config.yaml
hidden_size: 128
positions: "learned"
qk_norm: false
bias: "all"
optimizer: "muon_variant"
learning_rate: 0.00627
train_tokens: 130100000
Each number is 128 + 24 x the weight over its row's rms, rounded and kept within 0 to 255. Layers, rows and columns count from 0. Numbers have three digits each. The size before them is the row's rms in percent of the matrix's.

# o: layer 7 attention output (transposed), 128x128, rms 0.304, rows 116-127, columns 64-127
# v: layer 7 attention value, 128x128, rms 0.0611, rows 117-127, columns 64-127
# up: layer 7 MLP up, 512x128, rms 0.156, rows 0-34, columns 64-127
# down: layer 7 MLP down (transposed), 512x128, rms 0.0597, rows 0-34, columns 64-127
o116 097:106148112117094140127130130167106108124105153131127110109138171130120075107138150150131128109151155136098101135108147119153132141093134168136155104090168131096135109109151128142152100146159118
v117 085:099162110156100136100137142128161158168162132106091157135165112097139078113114161146147120094140138136137143135098105129139076091118161147112156117142149147124132145154068130141132112066146146
o117 102:142083097119144154168143159143085108127123177159093182111120131121075117151164141087151097133110163115148098102110106087136122119156146137102135133159100121151126110141100086104135145096127109
v118 100:112130154119122181119116141145137118110143086122088124137097124147106137146160090117108153108107167105123116148125124135108101132136147144149089168145071127102142081104096134109117155167126098
o118 115:091133135118105100088153106135197094108163161135131114136133093133108097102130100111157144122155121127158129123115137159128161153107086149147165138091173139155141132164095129115121138152137159
v119 089:073132147141103165146108111091110138115115146105130137119125120115112128144133122104142158088109153113145104140091162074131100119146115128086096130151129167169131195158105128100127105107073089
o119 107:118143163082130134159112124132176173147150140117138153141138126132160141140138137055189140117100146140134101141114107158100143122135126130121166141151121129137075141189112104108116173134110087
v120 100:110157103140119086096141139117143162129113115150150096089162132123111097146167170137143146149167116149137137122146099107104114070113182123117079102102154152125149103150095128140132145122135115
o120 116:102120110093107157095144128141106136122163144163158128137071139087132136147143123142132124111153112132144127124139129112160132118148126126088079090129115128136119123168152144119112157123121102
v121 093:139110133124101148140109116143139174102128121107172157116152136098088158102114164115118109127135092140160100097110099183131083098136108133085119131108136100155109142131175111129177125127133130
o121 109:163141161156158085118159092135087121132147116081163105155153168140098143111161167117116139131089105089117108120114075127124142097085133130170148136134112110131135125115102140124134142111140086
v122 095:158145147137142105117141107149124118137122081159090147117131155153129138120145138145149155117137143136131138134105139135110111078170164098133143146128094122117132126121123126114132107101102160
o122 113:102169130104132098133164125167116133147141114087106144129157097105099142140112159083151133137107166093134071129144097123106160151126141121109146107125132118148140086142114133141157162101110136
v123 105:155132119096119113090123112134138084086154125154147093132153099114125135114119133166148112117139102066126131133167098157112143147110188172150124118134129135114132163146138096151125084126114104
o123 113:123135128115127121123127112122114110167176144171141151127127140146135146123192138104140094102111101139130120138133141149138122133132100154166087107106123112122157137056153126121127120104190100
v124 092:141130120115118153117123104162133093136147112107116166158075128102096124123108112162150164098096160138113122127098157093138100084171120092119112102166130118118175102174154131138123085130159168
o124 107:147128140143099092137129140132137139140139103069106140137120104136123146148138109159176125119105127099108122132117161103113170125137165087121162114123188151137157125096118125131096125164106113
v125 087:162113127133136101140113139116136093145159107110103089133080140185107192137126120147131134120090122127135093118135129103126136160103164121167147118158101102092129113133131093120091126128109105
o125 100:119115149115142097097111087081118144102115102102138080139152120107125167127121129145104141128105099094136154167196110150134132153169165141167124169157131124102132105152103139172091131105125135
v126 091:155121118119136124145124157114128089133146096142154123115113136192137163138150119124137165110147129125191085134121116120155135090108101123121164124146165111115130141121121114140158121173112114
o126 104:102186161162097136140126115162116111121121118137134112069110107145120114119176167150151143137130154159118117169136101113099108140131139120133080123152126140145138098146093153142135116110099121
v127 096:136106161134137164096112137142076159161165156120117120097155123121099109094111113119112131163169130153113144116104130095106140153161117155133127117129123088134111144141100131163129197125156140
o127 104:109140131156125167142091160125115118091114164127154110121098150136098154143100135130101074118166116105131127112073163133137139133163131120128141145106107116159118168151124109121139104131110149
up0 096:131138095109122137155115135141133148114142069110074092114107139106085143114134116128135132163121173092164199146170111133121132069135112103149138129114116137159097115150123143130112120153121140
down0 082:112126165125111110108143130139127134168102122112148118115173085105134098151123131149124113130134098127095112104060152125116116172146184163125103144131142130091166151085131089134150137130117171
up1 101:163150053136112090134137102113097126128182155119100115187141121115133104136122141114168111140144157152135110165140145120151154122056144155119090099125146110146114128160105119095147128162132171
down1 098:109121119142112144101101146127107147110095125121151106121154124169127129108163126109118116090174070092163155118120116161092124149151121116105122150094109139164118167143141049138122163087155104
up2 110:132124132098123110131123133060092161152201129120145124094125160133093141113135085132138151109103113124125113139133054144138121174121124155147175092120107119173114145139114093104117149128129117
down2 112:144146118108132146138131110130162131162192148137106154124097151133120171097114141123130113135083133122131187105142138169123133113137091131158161103171159114128129139129132113091156095196111127
up3 097:125119117094090143150145122116119106104103083106145158142133156113088158105135099162148128078156114116144081145128145112156106131134116132135125105146147145099137129095109139131115119169102169
down3 106:095094134142149098127125118114137130142127128148110165110114139118153168175147134134095161119135097136130129116127076142113100144139128108105136140111100133148106146134130065135138078149103166
up4 103:088124142129166077104105128180147143162137119133134149092155151129149087158153181123126128157115111109124144146115098154115108163097100095111130097149086159106132131141096123105123138111132157
down4 109:170128183090143106103119106119136158133153152156130161148130072139205129127134152130121145151158145083131134132132132134128132097123110124164121093138152126118093138118131118143092148139096096
up5 104:110112152111102117101120116103165149106131143097079107142122115129165132083137123153145179110135096108182146123108140088145125140100126146172122072124124129144129112139081132121162123146116169
down5 096:118133131116134097096159173111117190141150131138158117185086153109103137097097132073127084139136198169130119135101149107122107132140119099153085142141106092092131124122134111131161115166121105
up6 090:128138110145134136137126149166123124157135126078108099128103127088117129142113122067140129140127119126123137113168114175136169119119142198123161118142106114127122115130127112160099121149121127
down6 090:109090149157150100076096092142151083133143090142160110087140104149158114142134097160110137117127152107128125108116148142135102191153160120130121155113144112126120130107067128146141133129101117
up7 102:112097148174112121105119162136132097118139153110111116128112159191127121121108138117114157109124097124175106136116094113116138123124098161090097116110111131120141102130134094156154106146098165
down7 107:131141138130125133107127113126148145118145129102142118092118099139082135085163098104104126154125134144124118116152135118114141154166170145134105160142095125118121086159106114128138131124139143
up8 098:102149135140090098149131155118131167151109082148089137118129127073112126146153107167139044127128149093106118166142138124133109142114109154157100113108093120106131137139185140150143136134110103
down8 092:129101148161156111099153144117167122123147148117112108130147169142111113123121118125129163122116123150176107102142116085126148176114106117154037133151161121127163132127152135113129095085146103
up9 100:102179123102131150133158115120118138123138106111149135153112079078106098109133120136151144189136114130141101158124118164121132126113129108149135114132139155163156148127169160135100111137100144
down9 091:119095125105152148100125138119144100156154175119099108143095135165123127111200152143111125136105169154126118113117098132162084144110150173113135130126155180152114096133112088120122124124120097
up10 100:138146144078130115111142071084136140118121131122171096134111185145135106147103127145134116126164156092147085165133109106182121107152162098099130094155138123126144093158120176133121086138101160
down10 099:164129138167101159136096158138142176127134071114112134107157135130093145129083118161139157143113055137142145121147102156123132141104123100141131136102112135123083162125140098109098089104105148
up11 095:117114079088124128113146153132120148111130161150120124102134127119159141159098116137099074138120125153121123109142134112166127189138138121104158127188163106101140108147109130147120096196122140
down11 093:104131122148104172141127131075084096123148140123142108122109158122111132134138095153104134148107138170125163085113121148152124139110146097147146157164107141085108163137191127133160124130088114
up12 097:130117124140144116105148096135117144147151141128124126091138083104151138144157112102112121095109145151151167120111091098168125093153130114149124123112127158116120131125125080116128171183148125
down12 085:155174119101111111127118146135134118143156112117147080162155145122072129136122111142125189140150076163133129142132118091104123149128135165115089124145135133087173134101151158123139109112116128
up13 093:169126151072130114134138106138144153126176131133108163106130120123137101137130159123209121094114086153158102130154146175112112163110093142128136086144126138127144112140097113081164143109149137
down13 104:093131118143129145128118164117152134136100144136089117160111148127107132130152100130099113146117114142141104138177118110138138134131159077140158135097103177097087129130100130171146130202131117
up14 100:121114146147148117187136141144117189116176117143106129126158083114134109096129098172175135123049128096109138137104132122152111137124127140150123128123164129135159090084114137117121100152161126
down14 101:106124127138087166141144136088131135136137107117117113134139137162112148126148116180129083122130155132162062070119118111115184143107122154114153092107146124113162138120149123148153108187104080
up15 115:147144135115137106161138105102107143153107100135116132153082149089134116164086097068138161144124111126140114145129137090158131140142133108144133089151132139133136118157153152111108094126156144
down15 114:108111142116106121130132121159121152144128145104114115143126064136116150068146148167131102135150125092159127130164147137091091141173168112100130124136125096141142125093148111154116101117142101
up16 094:161153163122150141103103130110113120077180143103081107120116149089093145135097094114123125112139130168136130188153106102126124166128114136115117130102109127150103102144178132130159151154149118
down16 083:108117128138123119120107110111109180129094075174130148112148109100173118121071165117130133139146144111117134100094148140129127102121134158148110117126116128080167159112172141169089155128148125
up17 085:143128082167139128045102151117106131169137155157138104139138152119122154150133132125112105144172123102120100135157130133154118138115136145147135104148141117107092105106111124157135081122168145
down17 086:116119109126141124141109110093122146112174104126137082128100158154095170129128137143087123166134120115158118130123123150144142118130109073152128160088086149128097127123109143118117107154118126
up18 110:154128144098125121062138121130134113150108112105141133117127176165157120068136109066149129112119169110159094094125087125134123107121123134149158121139164130108064098144176122165134113136154132
down18 115:105090126118153141131101124084144134139101143116126130127145055112160126083064149167162159124134118075137126148145092154125150120135112115095132135098136132138132136102094118149128112132172142
up19 108:118109119156100122122154115144132173135124134136130155140105108103145135147101145145105109113081144149098134128125133125100073098149181110122180097141107137088117093151095149110139175165111153
down19 104:115126121104111123124108136117129095097137180147108148146110116156136073147133163183178134169105141092111159184141112098091149120120152132125137128095123116100173119125084144126150169120124151
up20 102:098137136115119155148125054179110105132154132124137122151102148093146156112100108117099098113142086130132154078131141146093124146097142130100148157148107166089121152125104106100143109159089124
down20 099:152155152114107184155124168145142105106105148097107117133144118118116112090132144136146134091134150164118068111141116124117140140115126107101173144136079107144153123148171100130145159124163067
up21 089:118134102120132151124111095134111104156123121137151106104110136120150125105086150131101074119104138121146143116147109121125106131121156142170139086111144128137104104115164134120127153135157129
down21 086:157081146136151142091109145152155158103123085121153098136165141155162122149120094132141124121140135103111126114133056159146105160112123154119144122130108144169109137125111093123155114146084092
up22 101:129115124116099142127108172167140155122146126144130104097092112117112149105123108085130149155124099109100114142098120133145106151145089119132060129084095121139137125110114129150128133144115148
down22 097:155128116123120152139146121148117135157130096125100133141131117096158151105147136139103106148098083162130107130109137070162125144165119123074125176105102076083139122123122113122121111140137151
up23 096:094128139136120146147207156131134172136117116120103117135149159132126122138158120102133114108137138173133103115106121107120088115154122148122119119137112158120115141087107117126143110115161168
down23 096:103168119163081091146125149132155105144164139137146160125138094157098143120130139178128145139140134105128123128133138102156136137109122125145100131085134062160133157154140119125116124105117106
up24 110:138143144127092118141121182142144126110135116174097116140143126115150121152112111128089149123108127121097141099132113137119098117113179136120104115087125071168175114112116141138103125114100115
down24 117:118106099175151133135137165123175121101090141129106119159128137138153141141132142122179092129108182093144145126102117120144152110127083153130149134141152113132114134139117147154098137111155152
up25 085:081123127156160128152099115111162136103121163121149132104081130151143124132132118124173102110142103094141143134100139110157104136129096181155150141134106112165129093130119094146136124126125148
down25 088:148138171132096121121114135147109134135138128131121137136122144159152110164134171127136154120112146125109126122147115127127174105142112140100061110158077130158109112137157110131083134143115095
up26 099:076181124172160133112119126134103132138090102106142161129162131092122099096162161104175125129097108073135133104163158135134084116126156138092100115150145109180138134126157107151151147177150145
down26 097:124119187149096182110131106106098130100097135123133130140176114137118133141135140109128135127143164132138117080082134130123140082168117125177105095174133123113098108155136152112122145098148163
up27 095:143137131120143081140152126099128130144110147112086122145135103142126079087155101107125111119134149142083132129117142127125117193114134136114128138128113143099114133147087117123170099146125101
down27 097:076118112089105161124134093151112141114164116149099174134124085121102150133112138134157161155126138116137131135141097122176151119119097137125126115145164102147117110134099125125119110163141155
up28 111:117116117095083127191140099127100120131112122134104124156105091155107114162150098104075138163164135115108129130146143130144121103125150148126118147116114127096157136120120137129130087147115127
down28 115:155119147181142124103111126139154146159106107170104116167113155114113106120108110132140117098103080137154146142137109101108100128141119115159143134159119117150103141119104157136164117119108129
up29 099:134163154108150137132096113108149129142140112121158115111144109147106141115141141104125107107081143120141157131112114136145108145141115153103172091139121100091177071146131144089124137139116139
down29 107:146081146130145097158136138093139145139134143105133179126137137100163142150149094123150155091106105170131137150171121174126147152119140154157169149099170084102162167105110124114126107148150107
up30 099:125132153115125141109144120108168112137142102126127156165101124141128125120147119134118120083075144106084125087117174080132143148151128146159134125117118146139126183155142111119120133114105124
down30 097:137115107110160120152117130138121130116081124137083117133145135154142124121121129162130130119125130135153079148146124147108140146147102111120171162113151130150103130121095157157093122146163155
up31 090:126099140119106082096139165134105126156102113144143105098114128143145113149118112144127127113130176130122127088108108121120117111143126080108094125114195155152110153118136130130162135177122179
down31 095:133143105126177134142114117149120147119116143116095129100143139142127138086072137115124163136106129138119124154150136085162135111139123143159073132133154159110138107079130133153109141131141045
up32 101:160160132147154178149151118158128107123108126089149102136108103142139131119111121147112150149089143128127137188136146088135115093134135106079133158118138193112147097160120164116155116143125126
down32 110:130139163105085123094173156057168105143097119116113131110122147155111132164122124101113128087204129131099112134109142147119118131145125188129119098114172073122162151133144162122163099170125118
up33 092:122148090153123129161128107123141118146140136118127130148097122118171132102108154145135111135145105122101110132141190102152113145136131140160138131121125125132129114087192154143125117151148141
down33 091:143140108116134138160105140106135180126132162157094145121121139148110121129145113108064103096104104125153134127103128157127137123153138061119158136138154139152103079151143107100160089151149105
up34 098:152101077121098088136112099144118170139087142099132104121145159126176094140144128109161153119064152134065112114114147162158126142130126124117127124131134173140109109133157084104174122140145128
down34 098:104123162168129156151099130122152132140132128117115103155099112140059138103124089153119137142160110092145069145106098149093153129127145131120155146131142144123126123121171148145100141134109139